Part of a small language model's weights.
Architecture: RMSNorm before each block, rotary positions, no biases in attention or MLP.
Each number is 500 + 40 x the weight over its row's rms, rounded and kept within 0 to 999. Layers, rows and columns count from 0. Numbers have three digits each. The size before them is the row's rms in percent of the matrix's.

# layer 6 MLP gate, 1024x384, rms 0.225, rows 912-945, columns 0-191
104:544497482496544543487462462499503475499436457497490555464512505538473499546498441533461519519470497476497546499475465488528533501511463464493474524518474477536471458522515551455528484481470433420553447477461479474481500527517506474577499582506466539508453504458549445509519424534487488250454545489474529551518574461487444488551495503532492544483493448503481569476515467506499490501474501540581500494500467511470452521446469487453506516537493557487473518515521438517531594482536394504450519506493524487509494529562464469462449436487487473456458492458502459517513523502521460494
098:532504487516540528407553544559528491443468440467476548522498578551496554521519462560518508505461471528496478470443489522514500468565495544533478506538517460526553425570498464461465550435516538477453509479500452524489525563467450451536520540503478517503508459499562475497469497425420446474482556503480497541561514469490523521472537488467541518523470465458429483515493628488526507542521507500523469524526454510409582548438552471552488475508530520470519565502503499415472483514434495455481574559523495555529457470510447546475537531493412524484435486547468541517483564522490466517
102:588558594393497491531466538503502443459465484596487509542524574461419502518567508527500511455502473498524501478490577526466537535467509501479460504474527528479524498537537479514504460362501495470408542453491418492557457458486520472508440545458534475429483488476536457436536459511519489505514516486463430548556523501559511510447520522462480523511430523406504565459449492509530508511602506453445534446482584469465474519595458537491481498506488498510504461496442468564480508523530458517488497501541556446535503518582547510443508438475551505501516529555518457502445477530474516485
101:531578477517467486489567511490555472497476526513420541429438485538512490601515625435463542533504524522485463585531465524566477483527533513513459538462498421437450489512447481492480463476434559572571532456459503498488483557503451473543477465446469521557552485544513519498476450513562459529492498563483512439480468497534407521514453491579494505508545520504488489496464503424507505508519472443431521528476579507562477491457541479447482493439444424502555503439462495520501457456516462500465495544484455480469528385487529569522526562444526550539424550539511485455454467535493439511
100:558526461484451488467513492527544484391472474516521474499439505464483476485582476533522465392466451500539474450506478377500469488512497446537484445465529489454466492451454569461451493457491529480417462447537451494458505556506487484495488473511516463543506524457443521540496442512456481486495450514438496478474498537534498519515489443505493606579554429460463582510495448495553460484450530534556506481492452495518507485469533548530557481545470495539589467518490456472369471483521475512506465473460466526438564498512535440448428524467491461536524464524485534470464500421522557544
089:586487559565437508473483470517482478506555446525494535450522522530479575448506475492494494443400504507522446494516477493451542504495622511470423468549490440389575539424460493587567535501523478491468463460495544520430544575469477508481532533508539520530428516502542488469525557490468535577507550533523576524464523521507486558517486483470475502496489536499509492476422504491467536436501532450552504507422500487526491505492538480545402490478511486501480506585551586549535452492504479471509454587459509492513459527431531504492502476488586482530496565418423464471504464499505455537
105:508552565439512561470591506467486564468487470531520466461564458542526502523566538510490498461467441523435440463534503486500494575456542536488505430527520536515496541472556547495513521518526566467456469552559497580565538483526477477516497533481438550495512498424520497541510573542431497450566516437483550455513474521468434559496569464509513501538528479546569466490593468540533417561526526562532489526470503525479481493500482545504608516587520520488420417461489496420474406467542556472489544483485519487490547451517490522453573440528462455532490483488516495521555483489511470559
099:492550541478528457525545449444538620541483439493486563565453453527508511531551563563517528505490464588435560453525445436521481548471517503535457486485559523504490490498533516559501552500439509478551508473536516539464502502464481431543562458477475501523489537421522511525428488519472521588590529529526436526477553472548462571527522494537488478441520532505508576478497477459466558428486576537514473519497530472509478496509538491492478532549459507539511529444461464377495552450541472463463450513510479504421458564458496487511461445475462430452449469579499483502560537500493491435
100:465500466542534517528475424485539485535551533509540528476551543475559483443591478455499493461495499483551413464547405481535507480492477523456545471539529432526536463483533496531461492517446546487559511515477476493483512445462485492477534554516505503572417485502480418587499512438463467461491494473464454512462487439524467536518515499465525472527547530458496482518503487583505531530492509366551543573503448507519553542429518411473511552473488511448461525532497507419481469508496522504505424394522485461458491475521545493558491503454478542479487472526525441516486499541522498518
099:549556496543531463453523465486547547497491484543492576507474526514462535532476457497529414511528495501547552457450549375562497521499488500513503478569504491496498439537516534527430477501502513461420441455436438531458487504533456492539403516467509457511548485480496484413511502524515579451518493400470480523520550488464467509549547489535534472489465526516434560501559519597467496510452489417439526532519434510459541567464439534532526469531536467541501473436510515514580540578555522549451457451468535516452541401509553433490412487465525517469486476446562500500506568483453519481
103:494505489492481463509515490458515585496475499506502540503462489508503521489519512530652466511506491532470535503506525444508526578528475516496519576537463467469519461462489494469499445480504520501477534504477460464530505501504570487491470487542517438497500462504535438495504436529529486532500446450529490491435410526486556531498472480515464512541497488379508509528510479520430440515467438541509525467516543503505443522563477490499576542468489435536461527474549430509518478494491436502501514529444579495521387566401556523506477536507473473447565510462464531512484539534516475535
103:476498584484523550470604469506589444515495541483544509479513490551495520530456458585500496535532510497366463537473536607459469503510497482539547476523483528466540508481607447477461521549501474546491470526496459509494502470575514463561546501523532480478436513436502487527525531448526534523500596473482538462474537488517510467483517524568520473423470576466463561472500430512489517485536558464563523458557494578499457494495553504495500556589425479515503487461450575515503560544493506494478459480522538484485507566517477518468529486504489510464520479459445525450496488417440557469
104:468527535465630468446502465477547489478419511560553536507485391495439545562429569491515494467513455461535486532552469486521492528544486476545549488504525533514527482460576465540456535502500556571516545485475559517456502510446482455473451443506520458459509573430474591485557427536411470546440525508475551506505535507517352525437508488440542501508519490512472491526565527457511555519581544475501453491426514446362518479494458509479573519476536555537550576508521504562541443476487484537468540510531578524442497520506453488486487490432525503560472536447480507524527503525508509510
101:491505436466473516535544434526468547565488460526470531515578436522494480531591486489497577481470438529601503491422453553508546513495561509477515511394539511479493457541508507561497556450523530440527430556467462522524441497498553519525464571448536498493494440511497446499402508498553507491424476447499509443536565492589464510503475520522564501538477498482495481562442452506532534457475576547522421491453516512549511520530602495521521494443478466520397470541439417474471472480602501439497405537497534520539401538520451505490484569495502584512481479505457530535501440465532494532
106:437432477383433483420519464494479537475443612492494460451457488482534540493458470514536419493451507521485580459553483480428449501509543465493477483530531513523528537444486492478405510519496590474476489488473526487514492460518460521552446506480531494526480471477511438583462478540497513516545498478587477501449485452545416557536506501403467482473539528590548491460550478560530490505487532497479503476562488532517471517515449499480462494487559482497506513510462545550554531487531448483539485554587519439428480474544512424422480514446398496526518564488489523461525505451474497567
101:484466489483497573466436454441486525563504476449500506555462496555549511514494493385496502449507493432475466498480571560398548498528456626530493414543531521467396539544516486465497563482481534509507581544399518488476526559481592552546471477451519433502442497496462466519499512510502558550505464550579519489521486472569527465463480476579563406486591569522471499449489515472456469491493445502491516463469502478485493503515474486476489497553516514494424533484499519541481516467459470530487537429506537486471442518483547530421508522505494532542502502455502538522447421474468481534
095:506433565439458555487494469509519502568462522558469499570449459574533508604432508441462454408560480497459465509486477547489494423506538523545545468495482530558479510575559530424388558513509488483442532532503526597468545466545507491481498542561516468511513521439538440548564513542502523444404527400453475487501565459530477500445468540474497480469514508520474510547523515486531486520487501496580543444498512557531476436569516534520442532531574476365506497438539465503483518530501512492542440576459449556528506491557513464379517457526475524431472559466510488434529472482522533440
100:567559491551532482545581415446402493490448537532520545536531485505516505451534536601601478533498505497510492527490545556525453422478531528481451495461538482516535498457440498479459464492516479526463461497480415519575463538472501554459561495541450469475535504516515468479458485504447472535489416527472454486474464533469541470475550497453476503528466447490529455459478510453533584521476425597463511521533457460530525482533454449556520503479596481558487471583458502454540455551480486526492474428485485467495417508433468479478574440537515577523442520486456550497490536523485533521
099:520499491498494428517521527596502585490497469526464515423468544469540521522479446461514507524436470546538522517427543538489501478502586553513461510493466488522538511437496533504442497559490520489465475413554464482474515513503555491515533482557474473508507492504471556498506565458471443525458552517478509421469464490508510463558474497467555424510586550465438533519469481528437413490512467481447433613527491527498481483435482536527528466477529523517497451444471570460515498536501501529565505491488617553534542518514525576474482520515558556534476505490510520499497408478465543463
103:517489524500518525521529458520457517529506482496524481522493507520498502548496529555490448526509538495468579459475480560528438485525419433544502541460524502460497550449523437493536507414452480469513514441503465595465511606509492537540528493477500462503486484538465457508469532508508535499524446556533501559439495433500556515497503476446547488453512457440538476469534508577558487512557488458487522514465435420427477482504466488510522466523556492499530460440536480495507526474436392520441529476474492433509530536514486534444501440493451446463433523441497512474475449582493512525
101:506447479514481532475539518511429527460591491497519527565479487452502505486471517471474520496507610507564429457493453485508559495523518524501498533497511591457531524460504478539487416461551613453587520503564477521531503501465441564453524494542476497534480517480498537514478504537583414474459537514428497513522504484475471493520492438517530509498552517482514545520531473545556454491533470500501528560547495421546491529563501478464513448444471517542475497535487495524551501539567494555481466436476512601444516415564507485493518430441552525518512529501518422581474553557520491481
095:509454432524455536483484532483560495526531507553485533489506486506473506449474480501469482543491564480553555444447498469504468568490434512517502487427499520545462559495506545482542472522496527528459469489497462503496495478544513453520519546499376416496468450518458508434523475422456537541446453513468493458492485520534405445525504498481569389577463458511537510514498478486547515529485462514480493540502536504578476522499531523467513499548542504516465535503498484542538494525515461507539464530466461471528477490516498538522416527481458498520512495563525486468465529551446486471
101:518488512562461506430495567530495502565504504481532491514469448484492551521457441531559463508483521510498491502481464537401566546549559435522511458538461509505468405506528561485489472529529524556510523464475498493479493552469473527484503475519530476473538541524555548524479502567431530543484509552412576434432537505467527485603539486507496510566596519533519571526465500528509514533488539522504520519498469534413574509502524455560466454511490479508523516543530465571515466535491533494468500507596446427560429518494501506534455533465420485470473547516420445481484434481496470507
104:505469517400543474523565510466501507488565483573482546475542431513494509560548441500433560448532557513557538535471515536520417530397462502519494513507529567460580548425470525449517626435441453433502503515455534487515511536492494482449534472485542548546620468496523490519426471506515519485511465496493440519501516523524441478581407507476558476438452541501532516527530430484517467477492474545434485453519469533485470515546460474434461522500580461435530529431473547474500530506474506467558528476506455508424561522410469526452493455505535500511392518528484431544527503529528438536
096:475500564533520485539528507462555540453501515473451455508540467464496499475447489486539514511460512459443449501503521527540560506476431569500489477515467519561468547571497426490485503524447509502437542468511561528488524588557486476545516496503517542530534495472446445496436454485435500558592447444558516517480378526454530502513512451488445486476540528505461557437530474528600430437474425502416479569545545516505514529520531544492520488661526451541530488461450489500491552492518551566537483541494537544513529478547551509488523512529491482499536475530465468505479470502535499396
104:446482513518441455522478511429460478501464485529538533585550587485475461472573524500490544485451562528479464517517555488582436498482570520501546556452445517478462498487397453486488501487499529464453501533573481516517473517528472506495460529498502541539512602518497547540510516462482528471398497519480497451428518523530462492561464471494394512503410508483484457509479485478595530471431477526536482476459486514489390528575463513506526438590572500459489459546539467500390494440449481515538477509492541470499544444460507482499415490490515506509471512478518499405493521505448569513
097:533543541522524467526496499515510458455461520526506466516534418505434526554515507453474425531506511481478509537456529485534447486516424467504439500428513509544429539481518483518423535494515497538445490455534493442525448455484541485563487548460498493489516495490448509501498517506531562472527511566465433538456509480507507519485525581477523466518451518517544471449486463492481475475525462513519493471485440505474440492487502444472577450524484535528526524490540501449452557488454508481550475563497501554551517451501507508576471527448527461506492398554488492466498518524553476486
100:516496528476537471503491512478502502542497538475532516528511486529505535456490508403555547471479509450549491481532536544502433464517531489513532503524469507504517515458569470547505507499567475486588476439515489476524499493521475565503509495530468467502466557490569477500545492525490495401497577474502485465488588428465466468473442528477521529517490497435438502472532503484541510532466522461459510505487470506522465474554465535495455505403507480499453448568540518476471578482554421486458484493511485486483477416486496543523422456447498570483549409592594479516514430434532493531
102:503486383542455489512479524498514565537525533521443512514497494545470526506543406464456544478543509471480497456497475483485523511492505422491506497444500493536514612490483492452536475555493505480496463535455454544435645434469457468475494488538477525475505504587539554506462498525489516488467498558495476494525505456527481471557532485495515499527452510474503512443482472510507509468495472521565526499550508524465475509505607495550559526481469475526467533506466584433558524482466480502522527513570514468522543445558532508473498472417548618508496506589476514530585506508538565503
105:496490488461444552500447487478457555558421491431438483494410498536494463406495511554474423460532514439536511557479529476520426469525491534534498531477517466554446448505472475510510540512481487506558533511507445459498561519446529490471541500442491524476441516485471470480550510515604485569507541445533479465559480534579499550540513471486530518467491466394530592541509465469503486405514521436502529548515494505497498553488507451558479490423501393467524504514512519496479495470548481467503521515488487582446576431486504464458503409475514506497434456502489503488477496475498471504
101:430510494526480501447468505484511453446518522549460504478440512447525462504447526529518528524484497548557471474490528582528483466511469581421586551469511463533482498484527500466555496404505493511499519523569463508423550453557582451516468607498493498429521494416506462540465581438540498479473514516454543485480499528606531483536575500489482511500469531482508522444426585484529514511431516469482535472454543512547441552481516508504523473464391471561480555585491471512546530531490470573587521526492531487465523568509528503542489515479497517468532497492568484532484503473481584480
101:527532464487473424529420432476470538475495477482499569492444620473516531567490536431563480525438503456498550592483576513507519528466542457445553544481433565415553514553550538525544501429475446523520509479495356506499492569481461470473528475518524409522475474456522458501470454500487517536516488504487508488489495508472488513455512535514403499528465511460503486474499479424508517469526525553340454539575490446459500486464471471563475478496491579530539476469529457509518503508499473504571437507461481487452488457541495486461466509490530458524504485454503464439510528512500444471
102:448495509464626481453495461486565565518502424542510426581502486560540509472487560552523420484508527514518503535525451460439493522458494458502500520571537538539461545521518471586457557524452446545474485560485476544515530509469428460535490514459533493418512547465469492509475464579543506413466476554581515529590524414545522479587505492574482469495465493486514521479524539524499510523538532378510417493486487477494536544546495505423468479522464508529443486522478530558515522436659446527456505522449532498524533499529513443464405491491619499482487487468535519537527452488511538542
100:485461448543518529475520435499490474494497512528515508520418490463489384497522535498473538570535486505504489552521574525500479468522423507505566446460557468543502504462522493538511451397468499538502540491452492520507576553511475504440510515493442533520489541531476535445444484426541470513457534552481435408513390511548502514565460458522530553444538469504427433579481474556465463530489478513611565555413523524518528555547453455467533454584526542551427553534441522511546482483503428447455536476516417537490482490540508499532518540535477521454519515511543501537498508512476535539